Weights of a small transformer language model.
Size: 8 layers, width 96, 3 heads of 32 (1 for keys and values), MLP 192 SwiGLU, vocabulary 2048, 1.03M parameters.
Architecture: RMSNorm before each block, rotary positions, untied embeddings, normalized queries and keys.
Each number is 50 + 15 x the weight over its row's rms, rounded and kept within 0 to 99. Layers, rows and columns count from 0. The size before them is the row's rms in percent of the matrix's.

# layer 5 attention value, 32x96, rms 0.08, rows 0-31, columns 0-95
117:79 47 50 52 57 39 49 55 51 38 38 72 53 59 53 35 53 86 76 69 55 55 78 37 31 30 45 38 31 58 22 40 48 40 30 61 53 49 86 56 39 54 53 56 39 53 51 43 74 58 56 54 05 65 42 49 51 59 70 45 36 61 72 51 27 69 56 56 66 24 54 51 46 49 54 38 51 28 37 65 45 60 58 24 69 51 29 49 34 28 48 40 31 13 40 56
098:75 28 45 74 57 26 29 49 44 33 57 54 53 61 50 91 57 79 63 54 45 47 62 39 47 54 25 33 60 47 61 47 70 54 34 62 66 42 71 62 39 19 33 68 19 45 49 61 70 68 65 55 53 40 40 64 56 52 72 51 61 60 55 43 73 71 45 58 71 45 25 41 41 60 68 59 51 39 30 73 49 62 55 46 59 65 63 61 46 22 61 18 38 26 41 47
104:56 59 64 36 68 30 45 59 53 51 51 39 52 59 25 64 57 35 50 07 52 50 53 42 59 72 36 13 37 33 72 68 66 69 66 48 26 59 43 44 46 38 41 35 44 47 22 40 62 58 64 53 63 42 62 52 59 26 26 43 61 66 23 64 64 43 43 30 00 44 49 56 48 32 58 72 53 52 48 46 46 42 33 57 57 63 21 56 52 36 50 47 45 70 46 36
098:40 64 63 44 64 63 56 22 30 51 32 67 39 43 94 62 51 75 54 65 69 44 69 57 21 69 49 77 22 48 34 41 65 24 54 44 53 15 49 44 46 76 51 71 31 50 53 42 39 64 54 56 50 41 37 77 52 43 72 64 30 39 58 45 29 74 55 48 76 37 71 45 56 56 52 59 65 62 46 52 50 52 64 73 71 74 48 48 51 64 64 43 47 66 55 60
098:56 52 36 50 81 45 38 34 76 41 36 58 71 45 70 32 45 27 48 57 14 35 42 54 44 62 65 59 53 63 81 51 54 44 43 17 40 52 43 56 08 63 43 25 63 30 61 71 56 56 38 38 24 59 65 62 39 40 69 73 57 55 43 60 40 17 40 26 38 50 48 57 55 60 53 64 63 67 23 48 28 52 52 50 57 43 45 37 62 34 56 82 54 38 50 49
088:70 43 31 69 54 58 38 56 26 38 75 63 39 56 78 52 45 31 61 19 44 42 80 59 47 69 64 42 26 65 74 49 53 32 55 49 43 50 55 43 67 51 46 41 68 57 30 67 22 39 51 56 75 55 58 63 70 55 27 39 44 61 29 35 77 33 68 24 40 72 56 24 47 49 37 57 64 84 63 45 46 45 56 35 53 72 35 45 48 35 34 30 63 62 43 64
105:79 22 62 60 66 18 77 55 50 47 51 73 59 61 46 55 62 39 68 45 61 33 83 41 56 40 23 41 70 53 53 56 59 53 39 15 57 57 52 23 45 66 60 48 56 71 83 32 48 53 27 54 50 47 39 41 48 39 47 59 63 15 54 71 28 29 65 57 35 58 41 59 56 26 46 60 60 60 88 60 42 50 39 45 54 65 40 54 42 33 48 40 25 46 44 45
085:47 38 61 48 68 39 37 41 65 77 79 49 72 62 40 80 51 37 44 63 18 62 43 50 53 56 88 34 63 40 23 30 39 35 40 84 51 49 36 43 64 41 40 43 60 43 47 58 79 65 61 47 25 44 61 45 41 73 55 63 63 66 43 63 61 29 46 53 59 25 41 54 72 33 55 26 40 40 51 37 06 59 49 34 37 62 53 55 36 48 58 62 64 42 51 47
099:46 46 72 59 56 50 53 73 38 37 08 32 40 76 62 35 57 64 80 50 60 47 61 36 69 20 55 37 13 50 54 35 49 48 47 21 68 52 66 66 22 36 35 69 22 44 64 25 52 64 51 54 54 42 45 71 44 41 60 66 58 71 68 61 32 38 67 67 72 58 63 52 55 34 52 63 62 52 69 60 53 71 67 70 66 40 52 44 61 53 66 39 42 47 58 40
102:29 59 62 62 36 57 56 58 43 85 27 66 53 68 65 28 55 44 46 40 55 41 47 63 41 49 39 69 41 81 43 41 58 56 40 21 38 24 51 47 56 69 58 42 68 42 31 44 55 63 76 45 52 38 67 61 23 47 34 54 41 58 39 36 52 34 86 50 50 50 48 54 53 77 26 08 56 30 58 91 44 47 58 49 58 44 69 26 43 30 50 61 45 35 42 31
103:66 46 73 57 77 27 40 60 54 49 43 69 51 54 45 31 64 56 53 64 27 46 25 71 64 24 50 29 36 50 19 80 55 48 23 27 63 35 38 45 42 35 59 45 46 51 62 51 64 42 73 42 73 39 76 55 43 47 39 53 46 50 52 92 41 42 53 23 43 65 51 46 44 25 50 56 31 35 66 31 42 67 48 35 57 44 53 59 39 70 31 58 49 43 45 91
102:54 49 30 50 65 49 25 22 27 62 68 61 44 39 68 17 55 58 48 25 68 56 32 57 36 72 47 53 71 41 40 50 36 47 77 37 36 44 45 55 80 13 30 48 67 62 36 56 47 39 35 52 63 38 65 59 20 34 51 43 30 78 37 51 33 25 52 52 41 54 46 51 10 65 39 42 48 45 53 76 44 48 70 78 56 55 68 55 38 39 39 43 53 61 47 47
107:86 49 55 42 69 62 32 46 50 57 67 60 29 29 45 30 51 07 50 42 49 41 34 58 74 70 54 63 47 27 34 30 49 71 45 63 69 40 45 37 52 45 64 27 42 63 62 68 65 46 54 62 49 43 43 50 58 40 27 52 21 56 47 46 28 50 56 23 57 83 36 31 48 31 51 57 59 61 48 64 33 57 50 27 34 63 48 71 18 49 28 29 42 63 46 68
107:60 61 57 54 37 88 34 54 44 62 36 49 93 59 34 64 32 57 38 40 68 65 57 39 28 47 38 38 59 43 32 50 34 52 59 64 35 83 48 58 59 24 47 34 43 42 50 53 60 30 27 66 60 47 49 58 67 50 25 43 65 39 46 42 65 21 57 40 34 67 44 47 63 28 65 33 42 84 61 22 68 58 57 51 11 38 52 55 63 42 61 43 47 40 63 34
104:80 54 47 60 41 46 40 21 50 43 40 56 39 60 48 16 41 45 42 54 42 61 53 68 81 24 52 65 29 37 25 47 45 56 39 46 57 52 52 69 59 63 50 44 46 54 46 48 27 61 50 73 72 45 53 19 19 68 42 51 66 57 25 51 35 16 63 56 61 82 48 48 57 47 46 37 55 83 65 35 51 92 33 71 42 71 41 47 53 66 50 53 56 62 55 64
093:40 34 36 38 34 38 13 45 43 50 44 48 24 48 77 39 43 34 49 76 52 41 29 61 45 46 63 41 93 67 39 74 40 30 43 56 22 63 64 68 33 57 40 41 60 58 34 56 46 40 52 49 77 65 58 44 38 56 39 46 38 61 95 39 35 65 54 53 46 26 52 55 68 60 39 60 53 33 51 58 48 40 25 53 23 57 15 68 52 39 40 38 41 37 47 56
093:33 77 55 73 47 40 56 54 37 67 48 39 56 51 67 49 54 60 88 44 54 45 70 59 57 41 48 54 23 51 47 62 63 29 63 18 27 49 82 73 30 44 36 80 51 66 52 36 35 69 37 50 44 65 53 65 66 47 59 62 78 27 65 58 49 54 71 43 64 49 73 42 55 62 52 49 66 72 37 56 57 60 58 96 58 42 72 41 56 60 58 76 55 46 61 48
108:44 57 41 42 27 66 47 52 58 36 52 44 29 60 71 34 49 68 56 58 29 61 41 42 40 61 71 62 66 53 65 46 19 37 52 44 61 50 41 56 69 09 50 68 24 36 48 56 50 59 71 42 67 56 68 58 11 50 48 41 42 32 57 57 61 27 39 50 52 23 48 38 35 54 51 10 44 38 76 68 47 55 47 78 50 20 30 52 38 31 44 63 48 46 42 20
110:53 39 32 39 76 20 18 50 38 58 58 54 35 42 72 58 61 45 56 47 65 39 56 46 29 46 65 60 37 64 41 60 59 65 36 96 55 80 49 74 42 37 52 57 57 61 36 48 48 45 60 41 71 48 41 64 65 32 51 49 41 76 62 69 24 50 56 65 74 26 32 52 51 40 61 73 40 32 32 66 41 42 62 42 57 57 38 36 21 41 48 20 40 52 50 81
102:57 40 71 73 41 61 23 42 43 47 45 55 72 39 58 33 53 65 20 62 84 58 34 45 42 48 51 54 49 78 53 90 77 58 49 46 40 30 72 40 52 53 23 74 61 59 66 81 53 53 50 45 50 54 38 23 34 59 63 67 52 60 67 52 41 48 53 54 89 66 23 33 73 50 43 68 46 43 37 49 58 68 47 56 41 75 63 50 73 61 55 61 55 64 57 53
101:35 65 52 41 48 81 20 49 66 56 43 56 54 46 17 43 46 72 65 59 51 41 30 39 71 67 69 48 05 41 51 35 18 61 42 36 61 59 56 50 51 53 51 42 45 55 80 50 41 42 49 73 42 50 58 49 37 84 58 54 57 45 38 45 65 34 52 61 63 67 48 39 61 57 75 35 66 71 55 11 66 49 61 35 36 72 42 50 21 69 43 56 56 56 75 52
102:27 58 21 48 60 49 73 60 28 32 51 71 30 57 48 23 34 51 49 46 52 48 42 61 17 82 51 42 48 67 32 47 34 44 40 63 65 34 53 43 51 66 57 42 45 03 40 41 63 48 27 44 61 41 41 47 61 53 53 43 52 49 50 17 74 51 35 43 29 85 34 53 66 43 33 33 43 49 56 71 57 39 49 72 52 52 70 53 58 70 37 50 64 46 47 87
096:36 64 76 24 73 38 64 66 70 38 35 69 72 45 28 64 66 63 73 57 47 62 47 48 76 44 42 53 39 57 34 60 55 50 69 50 66 27 36 38 25 57 53 38 67 75 46 31 40 59 44 58 49 30 42 49 51 32 33 58 68 51 70 40 46 61 30 61 59 37 46 56 53 42 65 72 53 38 63 36 53 66 38 81 26 34 28 56 30 48 56 82 62 53 55 88
104:62 52 35 27 82 43 63 41 58 49 51 62 68 49 62 55 57 56 70 73 20 34 64 69 25 33 52 56 38 63 33 43 43 37 42 37 22 23 62 34 41 47 76 24 66 51 51 48 60 47 21 48 50 56 57 53 37 39 47 54 50 57 56 52 17 37 46 64 63 62 45 54 41 49 57 34 69 44 58 58 89 43 59 65 88 64 70 25 52 74 59 39 51 49 44 25
087:46 55 34 77 49 53 59 44 33 46 43 37 69 38 14 37 57 49 64 46 65 42 28 60 34 45 88 38 61 60 51 68 75 36 43 45 46 73 52 58 38 63 39 80 20 51 24 63 45 48 47 46 50 52 61 55 60 42 40 50 50 33 22 31 66 67 55 46 44 58 27 38 82 61 31 59 43 62 52 31 59 41 34 62 50 52 45 40 86 39 63 51 51 05 58 52
099:63 58 71 37 65 81 61 47 26 47 45 42 66 53 26 14 43 42 50 22 46 31 66 57 32 80 43 72 70 24 41 31 41 64 44 51 46 56 38 28 35 63 57 33 74 44 69 57 60 61 41 58 30 47 15 52 65 56 31 47 59 49 43 36 78 71 45 39 66 49 40 68 24 60 40 31 47 55 70 73 48 60 50 60 37 57 59 40 66 50 55 56 72 66 47 65
093:39 43 14 56 65 48 39 57 44 33 46 61 31 32 45 45 30 41 53 28 53 33 54 53 37 45 64 46 39 54 41 80 66 37 45 73 53 67 49 40 57 55 49 47 35 55 64 30 53 51 30 42 78 58 27 68 57 54 56 70 43 00 49 24 71 68 40 65 67 50 51 43 71 53 53 32 59 72 34 23 42 54 54 65 55 41 53 50 62 73 49 67 55 40 66 69
106:72 52 25 26 70 57 62 52 26 55 36 62 66 48 44 54 40 54 48 25 62 57 70 41 08 61 58 31 38 69 63 51 31 68 39 73 22 55 38 52 58 57 74 22 29 48 63 33 56 35 45 59 55 50 43 54 78 42 61 42 38 67 57 21 66 25 55 33 37 56 73 45 53 27 38 58 40 37 42 36 51 54 66 49 57 45 80 50 42 39 41 42 34 29 35 72
106:49 75 52 44 45 58 42 49 69 36 61 46 48 61 25 59 51 68 35 49 33 59 41 41 64 11 50 60 38 55 23 39 07 54 57 69 54 54 56 54 52 52 49 36 82 67 37 55 52 43 70 56 66 44 29 33 43 55 41 46 48 33 49 96 47 37 18 48 53 37 66 35 49 33 55 36 69 46 47 31 45 51 51 71 39 56 26 50 39 24 30 81 49 66 71 53
085:35 50 33 62 50 49 47 43 57 49 43 75 73 42 39 45 43 44 57 38 61 57 34 69 40 66 59 44 67 42 75 81 38 23 28 34 53 35 77 55 39 68 52 39 43 33 43 45 41 50 46 51 51 46 25 46 63 52 54 46 60 57 54 60 59 86 42 41 49 60 62 43 50 72 33 38 36 23 59 37 43 77 24 58 14 44 22 48 73 40 58 00 54 34 46 51
096:44 41 07 62 56 74 57 50 57 40 48 56 24 53 38 57 38 45 64 62 50 16 60 44 62 65 30 34 80 22 69 64 60 48 65 19 64 39 32 38 74 62 40 57 61 40 54 62 40 45 75 35 50 46 67 46 28 43 62 60 72 74 41 58 74 44 59 68 50 46 56 56 34 57 51 60 58 45 78 38 53 73 39 76 42 42 53 77 44 56 65 60 51 31 51 25
092:51 43 61 24 49 68 21 50 51 43 59 47 54 44 52 59 32 65 59 28 74 19 60 55 32 88 32 40 19 47 65 49 52 73 39 30 14 53 33 57 64 31 51 46 64 57 41 49 36 74 43 43 68 26 41 51 42 54 48 56 46 79 49 44 49 41 56 33 51 51 49 54 35 37 17 46 70 65 78 67 29 56 67 52 61 65 39 70 30 54 57 64 44 27 35 49